python train.py --n_head=12 --positions="learned" --tie_embeddings=true --init_std_down=0.00342 --grad_clip=1.0 --final_lr_fraction=0.05 --batch_tokens=65536 --train_tokens=906800000
Each number is 128 + 32 x the weight over its row's rms, rounded and kept within 0 to 255. Layers, rows and columns count from 0. Numbers have three digits each. The size before them is the row's rms in percent of the matrix's.

# layer 5 MLP down (transposed), 3072x768, rms 0.0355, rows 1952-1968, columns 0-191
128:151085115104167126085139094105107090150154167117127130149077167118091088083172161114106102171148186108143148097176221147150132155143145093150139176104181085152182076145106104160107097135172170109123076076124168136177118146170156128105094136082178181061127126130157122172102191120106146142105154150171106163097075056153151151104093148183126111138141180065113119097115122105127122165134139153125163176139123137076134179116115107155096113134125171161057127112163149081097124128105114120166135137136129156140115187149108177132121191094153205135125167186130132117148100213103096096
101:166161146088117164143161056105083139121156137190161079142121105166108154124098151092124086145198135129118092144066142192098111104073168119163105073155072108115154094116104075202182115136160102118150131143102129201100120119186125062189107116120111118093143120138110112093112143116117130126121103150156150119156100144095165171085082146117113149112171152061085110090164153133130173080123139125110119120180122093124152134105140137146129128131129122104135116087113111141106116133102125190143120198116083168117177110195143194128148105165071105122054142132097168148146110107124114150
094:125098087109078083127125143141124099117118183128088088121123146096136147175158131146110160096175139133131130129138105108153102121080115133136114112104135140136114129184151082071112120162156164137116175124146128130068075124129094105100182072123147077069153090150118155130144121107071170074142097109102070139140113092111189127190147088113098103157140174087112138136137139118071113113130102111148126154152160100166142187185178145099086110150129156119130142106174132086090143143163162169192086161159131144123115138099151049162099160047129169086113169227154120150194105172088145162
097:148113118095112108109093131105119144097141159151170156149116173166118135138094145093121110084103130208063109183118126104186084193182089158177148122096100120119097176121100120123216104102146137147168128109099147146130109154162129073095205096139140115200198127165128109182155090048136130176106122114104140118129125134130166098146103149065155088171135170150116091084102160038163118111079125118137097123176090110123134139094171122109142139116189136152139088110134143153157101095079133123074095113172098119153111123187185134117140094171053153107091078146098102109122098093140108088
087:106129092150105107114173161176077145131098149150126120080137129174136099090156151124126152121106099151147136136097137128098096135132121126191186180145155100067224126114133153130157121104149172086163115079122117158170138170146087115145096106120136170154041159096109098138131153118151138152089081149073118133137107092142121202107084120099170099131056138134127143099138161130114136140087093111148106099090207157109089126169121127091139090109096116151155123176163082113100166149089081181136136131119129166169122152125131159070125146118105163131179156083134074073175126171130107164
118:107107148043142135084141118140145101097110145157128120140082090201097138135151146147149083124191124114130137137106120101112161110100112107071111086077082123167105089111136129126198137096137136092111139207166152110103142137118185177130115165142090118101198161142089118097107166127171145153135110127169115185121151139149075180088107105066195137111185102092189138115127121143145105121146121105181119078138162132158113127123177098131111124177097140127166093125152119059105122166147121155136139153161100056109135109132188142131151138137162116138142129122162138066199158118131100092
105:112163128121121145105196147135106176099123144133125123117127152098109143164124143144160110126159037128090194197093139107112148185147110092151138120115148123133172130149133122172109196106123077169104122147137087142102091186215120114152099156143130119097168128145122146083082112151148092151183147128070142077091149132130113130104087169146117103135069119160110056165154122071060111054124161108170154118126111171112102136126086174169141172131146112179099120130155123131089112155078133210140098114114154108145137115106073188066166140160164149097175125135132175156176125129174152146
089:174139201116118130122088113151096140104086115065136175140131123146139114148180173110109161139069119108125106077111113094117135114169138143116147107112116122167115203128175052203156192143090149108148107096099172122081141185140096093076079196160124167132119120112155112143147125067116165102095132182129130169167142164133125134102098102117152142096129127170146135163162155165157114147128145152100116166157103125103104105123091107064115097148093094151084131146153127136111174122139202121138141061062232162126126128133130160221131088052158093147106126172134090043107084114131147125
094:161087158143106105147172145111097163145117087132128146087201132123136169092114144111186137130097167123150103150108151144136083146082116103150102186116128142126085119162131129160172156165087139068143126185105123155086091150131167138176107090147127127147149098123129156046129150075104136158126116060123149107215111137174181136135111115108110115121122082178145073097122122136144102200126089086131109127148136175096156138113148137081090163067102153130161160093178167174117102104099146088095147150096136126118140087188149097145157130183117089101150133111128129128132164169097143158
104:128145088090142093090157154129154095141136172162126114087140085147096155098102097147119119115165118148129158198111110102091133164156156130204109154187140116087115116124102066179127055133206143156149136119093071116084093088112159111166148101109112098160150142156172186122135071129151088114118132094120093128135109123063106143125102104134129174142132168187177087155123072154135087111147142157114121152081177148116129137059171113139134191131100115165125148098084125094159135057124175147121179119136094135115171106149084144063184104150110115123195155118105145087075148174130095126
108:120116113140070152113106100165138132140171138152168152183099115093125193110135136162155118139138101138167173153077144164097148097103135116101141110090174154125133130046087107116122126104151151087114141143117106174126175073111094100116134088158147123187178139146132135100108140135152110094091124131108087020149108110105118167102069156161170095089136108096175106139106105155135187133124125147100132132162143115118160140115164127077100087100116115152126118083150093061133153140088142123119161129131120141054110148155123124145138118148147123049128141120150165120111072154103142141
100:112169149123068118106163128110126114135160130139127106092118168154119090171090134156106141169099160108167142173183123141085145101094152150113128175136150089144150127217104127175139107098139136132162106090166128121141099082125104156142148121127155137154132116103094127060139165149156170140094180175105127108131009199134094133114167141139133145072079171153193105106083099113102207113154134085160108122133095147115077095133169177105110122137167151114061109091138127153120081096160151102047157159167139071127149146136122149167130139131141165153142087166157139073115145100173102107
098:171185139114167139149127101084138177124088161114139117059120122181119090125151103128131115135131176101145111108115080152106098140114064121120115075134143079148130136109083114134120127116170173190080112138096095129143141096075130132128134096123185146100111168132093156139120162155113149144160090103168118079142070127090151121080136116166117074129124172161223168110234115090086174078155107121114124138188153108071164090131139074161083112105138103107185133158184122091160143129191159156135136096099116158071133113124130105106120118116072074201122136165105156154135134116128163123
106:130115166087123170074178069176111103110108142157108132143110089099159100179094074158143125075185095135144060141081118039170136110122145195106143215155065181087138095132100155140185073140084122157177127097202091134100147157128151143098105142119105143076174131155156134093134158156109083161138158100080181127115108104096132103171116111140099132098170112128162175121118160159130102133164118149129120115110122159102115155182093150130138131118213111196139134093136166153152109137175096150116093157136123121112112072129097120142116162160128135104115151149095130110108142154078118156
091:121132113159160092061173146180128083129113145050176126100166136152182099126121133152162163125144048152077165167127217081146122153164091128137144143125152118116109144103138133139104178088133117110140131117080125117135105164104176081074146091173136107123141145124132159132169114126112144136161078163142122176087121086101168151111077066154162144121024168111116089098162139170155124125088176152129143137093109086168092106141161159108113165101127123187147093060137164105126154146122079095091123189088144169111135136127147180110107067127162126156133111107124150115147092156162125125
096:128126106123163171159109125112047175128165113108114112121165141144214153163126110163081129095154183181147171127105144122179137086179145160143108163104163134177114144087105060131167137063086139140135136098104149179161126183146197112106029114063128128136164118144212114075132131188094106118120143127094139127079047160133103106108107095066109123150138169152150143177119151138129076135170096141103155080092114157146116112072127134120144078106096076099119114126135155092190108148129175098125111130178133134109106174128137146165123111153180118102122126109182073152062087128186117145
095:155091143096109095135157126100175157118148146135079172061134098127109152159143178123123148135161089159160187080122147076111188121088114110188160175142116061159147170116133112143110102158112140145048124174100151149170079118162080096115145146150104118100145157079100090098106129140134119129111085121134150174178122141119143093112161104106076126140128103133124140126144150129105112144209110085145079130074127151101116173083163160160099142070165144104079172112170111095044156122121183101138127079129170185089112155161163104205154181122191064158169108183133147144151072121066153085
# layer 5 MLP up, 3072x768, rms 0.0382, rows 1953-1969, columns 0-191
098:109142178131153154126106117132172078141122082149112116143113199103063093136130132101124076104142118099122158172123099069109145209093123152159124153072173118121183142089195137124129140169125149127169112121155145100118135134148080100092151178182116136103124129132095114155081175135162164085126172115127174107087149127128094197136193119080145116173129124092127134115088038137092152111134091128123142150153115108142139114123134138114050154124147146163158066111141143173090161162173174139142092091096111108101145175096174115134126151100104142139161122134124105120173097077113122092
090:088165074161089114096100167165103135105109113109179098180104117116116102132112106138143127153124165113081127119127090079151118170140130097114088146105109084161093127074154152125100109155103110129102121101125114172158129105113107113155153172152164161106136131124197134191167165164129121154123156127114183096161106090102177147135150090201099121112120142117140108176110154138119042127099077171110135078158176156143133046170136101117098185190159107188142160149096120146156083164122148147197095129108148163163131199142157066106145154160097137103154155181129120071123109115144194172
098:141140117063155152151148180131118136119132152190127158122122088146173101131098113129130063134172091119103078123092091092095110121125091157125076092138087165174096109123167165129117105105082136115128168176110102128062050184173147133115144130131140043186164120123095133160142156100128092110103172103061138098110089109082132091160113174141145184126120122126099122135052145090162117133139145086176101160086159100145130070154117148168082138135164081142123175110126145178141170110116167138119127119153113120109120133125085168114122086163065170093082088106150127141106133112182194143
090:116126067121146160135173147151124147075091113186130141124132121133149080061118134112130183125137122150145127254106160155152134139134189146111156144081082077087153171139113216110174109136123166169136057136118120089092174125149141135120150098195101142101153150142125141147150132117137079190116146117147113129135109129127120189153129161126123194136102191120102177118129123162134144137121075186167123144182135148150071150109187118135126114138127109101130117139155098129081123162067093106102155161157159099162134123126090123129121125111095109137158130124105134113168151121098072140
112:124110126151142110116086129076148123136160073136184120189079103122149175106168161161102131128119174161126091075128054078156105160154132120146128076067142164120082129101132168102188148152087096092103120145113106126083168111174146142146121163170085136137100143107096131136156159097178091175131099111137134179182168153047121138120086108145123118042238061140178133141162158111166091116118104146201078083114206150149125121146113138161115113144126132094186170134135084122149090189113112156134133157152134135143163110131135180075146148153192167084110131158162116109094161119163126084
101:106088143148141149136096152143121103076140114113093098133075149126147151151186157107122168074124141115086140070084162132182089160155103153138106127093174131155157126089179122130112114087201164122135105113083099073082136175135097114059120106168166100117077160197149114135172131106133124107116101129136163110136101173133085149125170128176116115098096198105128195166143067109087109132151172116164088171086103125153114096178129105136158176139123160109106085046165088090079107133138134139098182100112099135074117155090096126093138127130099180138155130112179153115123112140127162109
087:166157133103159143156138101118159178120111164150120042056129202141166104167131135130118136157111167098136089094101144166135091166061131120121130188132154044086181152122103165159139064163127119130172112160162089100112093082167154134143114139018157149160141140119135108137176116116109080116121147112140090156196106131100137106152156113114121147168140084080168031160152136090119087116136115190129148125085159123132115141176175179155175157172139151131121122097112111102164135168135139237133095138181164120103109146211105190117147111211089141144096149083124118201057126164113132155
099:132183132139128098186115112147121131143095102141081159120081133149116086167115161172108142137172106157120070134127087120087083167162175139100121156188134135149167157107130131138099110109147162154106072100137133145121146104161096132115183081168132189154143135173108075148145120124126102154137163173083175119099146115130084198096120159119141152122103127103150138121124152116115102142091146141151106148084165171158095159132081113120140086118098135111106115134124151163110139087170129108130141141148090174143147146103091122154186069117098194129036123106057139110136083120140126079
098:200139107112156092150136159128137143186113130112084107173078111162193180098082148200113145134130113167130034103140129079129117134181088131159108127174155052099133120143132172156039138115141150213166080111133118162135116150154125089132137166106172148089133101161098140216108127174145086130111107143097172124155125104087132075177161104164092111130112141153144172111139110174087109086123145115184148148123109133032138141128125070136109198153148097129108151111155110124134112192110118150171115166135145081095161204175158097131116134119099157134122148123176128115115158153157150109
107:150142206117141124128129179077109097156159106148191130088158095137103156127115144189143184115138149142139132083119097108122115141087091086183168148099169089128138103027116166168119148080163161115151149129090084055108075120150083168134129154101117129153134202083121084114061098124171116167124139069108185162069158169163094146182157106162068111129157111132098103186138119132109210132120125152137084146147143117075103129076131060105121158153187074074129145152075096156194156160104161088147116109156160063153120155037161111143148120088143043114091118128099125099122124115130157109
103:114150096102110152131138123147157122112165160133181111133125076117168103137115126183136140084163168091145111174140081087171086154158139135147178138155191170132140131117152129164191128044138211145102131083152134117104078189151108090163136143129146118066128109181098095117092027107160165164159106136131107101093079122164187143128147090121170160077150173124116137145129164111148088073136122139119167162121138155199110136124186138105055101130186151174133108143117166198138145138083130148129160169154130103137141130118127113193114121126082142158132161146113099124140120091115109092
100:144110118086116173142129176157148155142063151125109047150144160142128054126104123161104126125210144086144070173165162172162168049126088090140094104163139109104106111146094148146085128116138144145132113192164084121157105124080112108146116133142132146131139167132159087153152138117057142109137174096072117119174063124136115136127096100100130131139143122141109056144125152129149158141150133133147142155108189118124058066119183108137131154112161170149072131143112137093120123143151067137141094151189109102043098192124116119136145171100128129093052176095106110132152151136112136084
100:112123100101163153093118160143129183175112095141137130096136148155128120090151169143116193161125154136074154133136151134083132093152141172140108157072135103116107146062145144097098115151161145114116073148110114110088122078149117083102138128147150132127055110160147092160150141105108174137096076136190048147122132117113122094174141175119137097072152138175065115135123083148101164107115129119151128082065114114153141097078165098123144181143106123173146081143101114105128088161170117137123160054133176057129104153164174111106125142122116117104122101169241107091108176080134174150
094:140152136135115144059111118111140166149122152104095104062124129135132088145122127063124134120091150080184099159105116137142145130193125105140125145166095145168162145133123098140164160145065217063130132148104123158128100148102122131151141143170131175194097108187119108159120079183147160133139111121136104083115047100093158195141170128113139144104187150073118124119126085109132130143101193070156135178100133107142181088113188197107122120181206112101121160119142116139154180182123122251084131091124152087142145192114131146103125088108094123150131133104113124151168111092129133106
104:113115105073183070148066159156112074149104131112115114162102152191101125110167147144116148151138119149113145112067114113134134125139080144104103168147160161101150082087117169103108143146143193120141078119135077114088145067121134098130137129140130077151102137143128145177144137144146138135163090193164125053174136164127096128191093111110129130075097106099110114134199086161131163093108074091170107152097149213069154115180114079110141083092092091159085113069078111142103135147094063153118110170190128148197175114103061110148154137099092212112136118150109150133129167101131127129
096:125066144167108163116152150141125141144139077154105120135115078136122111172127105153178093079129141148073111180126102100151105228136121152081145142125144122179147101154124119129102116127157165170096068147164142125110178078203128110108138106195127148139118158160100137165101145121132093179127148145193111101172059094131162108131132158140133090186117103104117116106152101137128142103188138088160114062083135194203094119193118151119161096102161146132121108089131140170098159149079103130040139153159160106129146081128108213128166149106133125102090136112146092177131134091113081103
104:124089127112080107183091195059147153186134075152125139152171174116134113132107127148193082060135108149142058166111087174168052116095146101137096133124178119168166170166153126183147143144138180155146117136090134171130135078091088102078168132181139183143118125113097142111097143101163126131130103111089147177144152170124165127114128143141115115118113068113127074182151208135137166140117183124127112195133107118170098193112123117100137076121123169159134120127115173093083166159180103098110133089068113130130095110172123136136191131158116158128082143166195129125165092131128167048